Each number is 500 + 40 x the weight over its row's rms, rounded and kept within 0 to 999. Layers, rows and columns count from 0. Numbers have three digits each. The size before them is the row's rms in percent of the matrix's.

# layer 4 MLP up, 256x64, rms 0.23, rows 50-99, columns 0-63
108:575461450539542560480446556464550550441541472458482500475492552505460497498498499475509468486531527466523508527527448563501456509483499496518480532511476512476459562456469489640427579520505475
091:396567553590518528456481460539515450532556494471510487510498489430502508483368517530455477502430488472488520505527445433430495521514501545473511490530542493549465509523519494531538526481516471
102:474491478561471427560498498534605476490523495509477560545497538541481442521414589458481490563545506588493520511471486534506548464475537499487551477465507517448436501553552516492524538514495534
076:446467509546490530513426582575512466529633505511475443542540485521424500583510523470537428510518524528537518501509561492482529452509547485494456484445526461513515475478452502493524530456494522
096:521461527472535566471501490514473527531504480453492513562451536560502420523549465521465515432560493494484521541530535500524570566520523418545534444538504461461415521472459522451509533549566464
104:450522523543564517496475506476502468522492463459534433524492473425515555451560598550517563501393506483523472538495473500486519525407482442569457515508503473551553501503469508541470516515457527
076:552403519482541511440541439400462525480495555495460390587472505518437482475454549501493560509472478516476535507507563471494527501538505519466516527468469484424471475500464533473500479490475471
087:519535480437448450504592562566501520492455499507520431492463412575448473533487440494420480518493512518474537528536453534542427519556444433501509505528503501471461542492494535544502533471504488
083:489512522507460450449506569443537545476571518535504526482526530459456497446515470498526523503435508523466500535578543509452468551478539558465476458489586481452531477487488563457441598442491483
081:529494458442453441438532531489452475494551577559466408549464540503498447479491518490537466492511537502522540467490556527509467533472527456503506484495634497547502508472551496470545462491426512
111:513502421541468503504511537495501528443523524459502480557596519519520507465580480483550523450521548446458521546444443469501416563588548497442542493519486450435490487481512547520488473503526537
092:512465454495513460507507513434528488422539529516522508491476550493551507449548526493558573446545455501556500512505496491445465430520565551470495504513508526498516434558587383452484480511466517
098:530520480531452447511581532485474556529492456438466445530532487465491506515528430516465558545523532483447498543490475395545446526544420545520463529473551469569491519500453444540491512546504514
110:512562409485445528488540547452485504432474498511557477534556471505484470542539517479483419505491479568532459451531500490405468487478539399539564471529465505463475516539440466537475494497510479
078:528460500541452495492417476527460452475576495492500510515432470510506494568575484483526509481559516504508459551552492464514407483452507444535471463543475577489492485429472429565452500511462538
114:480489495501536494494412479530556517484498466522535449496550559482555524485579536480488494540513602409430522546452507522552453562518505509469563505454478487402553510503503518491505484553503514
091:507417442449476549479533535419486537455558493525527501475475491460435529493519531589459534457438507504502484539456485518477486537541567517490501461436477498505420516572576488467523465444501515
081:555536473475469549457447542410446527489526538437433503448547505517437514540521542449474497507424499502524490556522527487476498533484482445500531507483483534456548395535445552496463538491519560
086:566498457466570441415494472521474496500520531518464499502476487506486463520511559555430457516473512473513515500484442431520463468555537535446546514506527566527432514422471524550468449559500580
128:440475478466573484480504571488428503451501521505439579461487558552481518404517543482483538483534569512470471466586434467560514508569518467483490530513503512496540484533512556481509439477485509
089:472445557487554475581574517470485518480509504459484489469553484527550393563488484524509488577475504468508536436516557536533565491554450494541499555481552549465513494466505484544442478514468552
103:452460493482471469451527442510514534514513453593455563431511451476466470573474458518501534479533510540486529549483519484507468524553564489519577511556536511512475557571425498470545423528493516
127:494558529516567435454553474551462555419519493473513453502493486488522546508603450528533495504498477494470488475535478557502501521528515478487486487465503565537419491437493546499392491567491550
082:499507501536513380481543467486514507466498528531444449476518484505460537463457527558524527455521503449551523522513441562543494519505551447446541503521507578497452496492530510585494555423462573
081:491521521465525526420549525474516529487485552493457474508509510520467476533506533478398506574431479470472604514574485532467517484463515497454441577472546548537504451501525511446551504506431462
095:444495461556533521554461520531483526502491514491457600494575451539511394521526533532567479533532500481514450522536462505564448526460543498436474529436513463443531548490436507527521492524485541
080:559491496451526478444514455558482495497503537525466508431456415490480514514540611523500512562461542508521452493507502484450442438511426511493573506434476549488420488461485458510517523480440513
111:471499517391530583515565465528480530466553519509521503498524451425469448473489482483484432503500491474459528543542614527464453545501473547514458525498521510504498510466568490485420458502442485
096:488512453540480404552577461503571490397545500432565517537453541523520496545510476468463547514514495545410507429474493492517549446483543505520525535514537552469515530488515480504445520477480520
115:491459477566542422479570430515541532408550502510502581528469508503453541511486479498466473539569460476485472445496521532523503519482552498552581525544501496478491588494505486461486523591509514
112:457451531455440481464481521500505511514495420503513530515511493510445503478507557521492536574626520505484464533465501488422495528578497533452504469508507500477491566468486533470404495601515465
113:530561494526531529493539531481513595494552467513486535510459456491486540552491562523542482466507562500506461513548493567503454507545506532507427489403423470508473515481584536489452410515460505
094:463494543502486477536513445472504472535491445522537489493557527509616489502523590516408546510517543508541509466572601503491501522502507532538538469529521523484499505414534514588510472513508556
085:473491529520519481496530461507520427503538477562460469390525497468502515481485507457496530423576466482502612483461495542538456555550587539527514464551495490548531487461515489465498532476439541
109:530557519518493520547569457513483519493576530505548574524490518459557466515541579503525456506424524558492463476546560490481505542508524547493505531399544451450521542523452457478491435537484466
118:481430517549468507563492561463491514499511501541419456550455516509487484436534574476449451509440522428524530436557544534540541512524555508518484443537571499465501546528558471485444477503534507
081:514500471464507557515498542514485459510516566553530590546489567485453492599453480460518460524544523486524499524488486472519438516543538441532510523475567581440509502494430469578532515503519436
103:541516533552529537490527554552529581515563455443436462505459497537582468502541535475538437489517485482490487482542419528487499488483529552478482530490513607499426482530466547476480469511429483
091:523453502443517445505499525503382548483583514518445454502448541440510551452531495523506448461523543461515493510542521547561538533429558522512500502520450517516558496532544497590530503489463512
094:479459512517501458539494458535495441473546541508485492505491485562526483474458492534525543520472523512480524461374541504542546504452516461553466388484546507475425563480528486502476480494388487
099:524569501543509451486563478538517501470501563497490515591566499442445478464479552505406468465545452504468503551604461471412443484516487479511541537523544493485450523516508504490549495487532501
110:504518569571546544495521485500493436518489382539494460494554529532483487480476465474527380464584526444509477496554518560534428523503551471478556507479524540459497519492475485530479514518513466
127:524466440526577492444507588464507507469475486535536456518465489450508438540517485437499484541406484468509564477478492560546472477522524546439515509497474438602500497453491514460479523536464560
123:429478600494494483467481534537511509473480540502440538542500505474546472454517531517570506424444561489523510450512567450540529501520529436545505420469468610541467463525490532517492512482483523
071:497471430434472527439512472491525483509518546459561406507470517455465473463477557454532522505573510493435425511488531546540405514489498494459452537458545516443475498532513466517501482471522417
100:483507526469488557547451546434518538481454533517524566447491494538529419490463490521528539458499543539475501510490508434435502490509460534464432447440547553511478466523541456407511429538523549
138:488508457535437483552565448477544536470537417414471472555512500488505429515528427521496567542413449519512447476483553494510429529512486456444553505455491480516471540508528492519517460539518524
095:461541532499537499530497489503546496557515506467494459554439532521536514464498495483448567522438519533426437522539491473460596484468456456561548532491525545496549538451434531537541565502492423
099:462518523506471450467535528486479465575461564470513496510475511523459477550548492456510513440480456521603454438566509544579539423510493451484477542562520534439435462455527486495478474489477528
104:503524497621490452493538469458521524501534436462515508533534509479523545596506523454544533464511539506578459421442498474538451526439507507507502475515552478535572516545511501564557474537522519
# layer 4 MLP down (transposed), 256x64, rms 0.225, rows 50-99, columns 0-63
114:447527452513522449545530505528530487468594501475501531571561565530447458469483456486498565527517516535543536502501489497534506513515451571501460388511537554479510475526472497423505447505424483
094:524521523440461465543578560490484480452537487508537396508454610496445532460498522569518503477540480469500507563492475517479510535537449477546484442519464512473552447535478556459505460464466459
059:498547556505538514392512461526465500459515533568531537504427512515459447488497485460527433438491472473492518528490563515527509522513507488487600532475500472424487495509527512509388566458490456
062:533563529513542558523523496578524440508543536545497483488466520470464495504443548474597482525608475507468458576538560459452512432483502485508532478484534538452529535504459457502518534434495487
096:455551492490479535602525461499535509454553576533537503470468469463584546520507524507469493478481448474476468549505488523502482494514439510520491515588424530548525492433500528437529557419458522
071:494506488501480503497489460439485526478492481578476447515459536430456454445513447473485556414507472423436457556473515486472493475505498467507512502444510393423488480502459494527394511501494476
083:540467526521475480521412466461494500532419504479426523596511455526577476445540452488445464550491467459551502544492546469472493493482492528480482520566468547489455499493481507515514495425414449
067:548513479495501452464466464495414513515475497559459468492465511470510444462506400453462518416477446488490502581480458487492501516554479474493590489488493428447422482519495478537443527469440494
102:543485477471574494517550518550472481537475426501460428530464431484567504525464515479450504463515509544554502495414446564513509476428521417493529513492508500526465535506529436489551449579506473
090:576496523502466542512502458540500537480479558498465519546473548451501507465517457557468555568571480444544400448546507528419519509499543500462437532523485477507599500507440498471514523456494509
125:507419493498476459540454549508466551507508508583555463495578522506428518465561524506476486474526517519495529572505551529494536541503512500350477502534476537506475462534466464460455463477462481
098:508453549493530520497522481509520544445559571481418437457474455453507470492558509469627485538473570478505456463474489490506421509507444561518512520485429538460479498481556470489533521506521474
083:519514518560456497487522454485467564464501496559492445504486536466485477513523392480466519482508463421439449520492496426519455513559482523496530531426520401464483500555506479495399538501521493
058:524569508522470507454526457473458567491463521594551471510505547470488429506511439419525525426515521429542502520534518526515477510526524465493585537486533440446513507508493524542423552538537487
086:551495474544531450531431445501536483521457461494553554528506496524507505460527527533413468499479473543423466470505465501533529437488506545593462548586496478533517397486493525514554461485466501
117:459471432504523485468564566483529547547467487573505509467469442498495535471488482513543490551485517415529441543539524529485469473504540567403510557499503537578483444522481500498521477405521488
086:460485450493430506516484516504503525565457425479532528521510481532547497577526500521532525507549383512508520532559499434480523477522494549539466511494544446486499442558534552447505533398484460
069:536484399506481444421437511468438554477445511543513475591480467510460487464538419449489531392472489462468509516512414547492511494512560537492503485492504481491465439506498497489480518523495479
101:529533458544488475646494528502520475518495484484523552526492425536498501567522468462526552478514495490480491546538508527492528506465509527516417521556472407393568520443505496521516495473480492
102:425485509447548526516473455487513488423584524441472550587486455503519532521522493549466445484470462392585497512506454537508527498559524490564469481527481511547462459472480506474507478544526466
101:509502459494478479441450514458494411545441503512476432471483477537443500520533410541456525455559516520490485578491554478522471448508529557524499553486499475492422494486537522486502615508476456
096:504559537514470524392524407471514605463496513459478519485495535516485535570532479557547471474448475546471540468479468550516527459523493485520504488524451550524502523421423533496551511499530544
130:545486448556456509564473496461480537514537504562521513526554469482488497480468553506490570567580507430465574522539562506499473515538517502432527517489486473484591522446399488551517505484493476
082:531503466536489518590543505465505461494480489507600479503556531518488583564473475436521548508528461468473462464583544500493474507510469540524502505477492525507527476548405422466436514513459436
079:521512502477515491514382468503550504547484484489461494570479534517535532496585424526511447459537463572485501478571481463489528503529506470571431448569527488531496524557492507521439463476486437
124:590556487516477502489569515524526497487483465527591417506466560491544562534478474566433507497505503529549482444479571545478496532532444487527481454553482514512465428484526531484497445494578493
075:490520449534527478442428474496463544481485483470446530557511509558557510489580458563480534399495472483447544522511506543492481513472608493556476498564519541535477477545452519439473461492490506
122:560550480519480418451512510472499583530515493589538470493467528548500527537477556488480530544471531492562437489456467467388493459459484520481489502469490444469444518446468493499570516514559529
069:474512487570500446521574433518502537412531517529566496518445605482504479496484469431497542478473463485448440516474537456505553518507499498504582470472495461439498503530486476527451563489551554
086:470526469511458474527500461520533437470517498502453557572489524534551502484516464541506455492505476396434463430412527521567490551484530456504561505492443501501528411452488549498502562543511494
094:471521495472574517462477591517514489563493488540445496516462499515512418451513433497539468540538509518545498442475491512438517499560442561557482560546470460423461506487499577448501524539490545
109:500431519567421544503515528521491453480490445523476478453622523500533404431448529500494429571490524512539537461536547482540513504497518507524503511504517524460535469421499431520474524504511485
090:476452540489468501575497485498552474522483523463568537473565490504457549541556452591505463546488510510493452467496549530488482533529576404466515566548430474542509484519506559479546441489508492
107:557472530474426404485529520510534464556501498549462457484467528535434559429529484399548519514470503564480472467498475464497451451492423486560520479497484486503591480502499489453487524526480527
115:534464467426527454554447539463518539481512520495542505540540524517476551619481448520488602502512472420482481495572496530552533537468496432510505524517442491560469533508477499537504432491486492
119:561493492531529568531463488488554427413504512485524443498465524575531468554537551498476531484478531447501537537524508397554535453433533500518504488462490523508486579491519476481485501516595463
073:537465526521496480513429471497464520498459461491412565512456477488507467518518435521537433481367460499534519516458472453489502461469522533501574468463501488528468448503409459519507476504501421
101:498511500531476576468506448543545484456460512506490516438496432507429517516483513591486401510492486555503487546415484452435445446460498434467517459538497530523550477532523500487561480534542472
109:437588498484516494595501564525511472509480470505539546516491465477468428555437505405453498560552512522496459506469508449460459510557420512510507483497523437450512523443527473443506490541520509
066:530514523574522500529516456505495526495532560593512516535480571545516527481516456527502547431523504448468520565480558532548551488537526458466593486472538459466479520583529465535423543511473516
064:479487551528533518503516448464411537500531520529515452501453503472490445494544567473592486465508521433512539432476474489554526526502493569512542493497505478526458534547549549512406539584555483
130:486504453540509523443474542445538557503509481524515468530491535514510554444430503415582525512506564494493519476530499474545462447496473524493433526527515585515437542544481472568438528416503471
129:459486522460469495539519506569465497496509568507456522488522517536463513540510493556519440467478432599439474438425513478534527529582444465567482487486462498441527490419499520534536536514479555
123:525450558516490498472402504552454545562524463557471501507521492494519505439476416455507480493540462519472536518532581510504525531537501463457447453424442514511482549528547585503489509579489510
127:516497475561468500559417462464567530561456531483498567528452502555556561484564431567447469488531491528490463486469492507485451509470494502510488546530511511560494452505495527506479480446403431
080:546561569529502549492465482480460565510484534608526557504454555519508446512490462500558564415512520433472475545522520473492521510527521521495563524475548457437499519565511504510442523557529525
119:464627512551516511479509530509498484449502531480388484516481409528591484523449502441545479531511437529471518506482439471521445449487482549517470517479486514485503531549511471537424504515516485
077:468495509519528547523513511581471424511551468422444497478484462453413520498482574509477520494461507512432467502556483470452529427481466523536509506407500507499525592487531420517498532473527506
124:468455478471509508528441449485461441505519487485527543459531501469443506480517594576425491510567540462433524468428508523487498531557497468508513429474477485530510540561417507546502521515581505
110:521513499416503473522490474499524518511461535495411496473460541482466456556538490484408561438520527468448462517610544475522469441482560546523529517426502446526473469507535484542499550485457508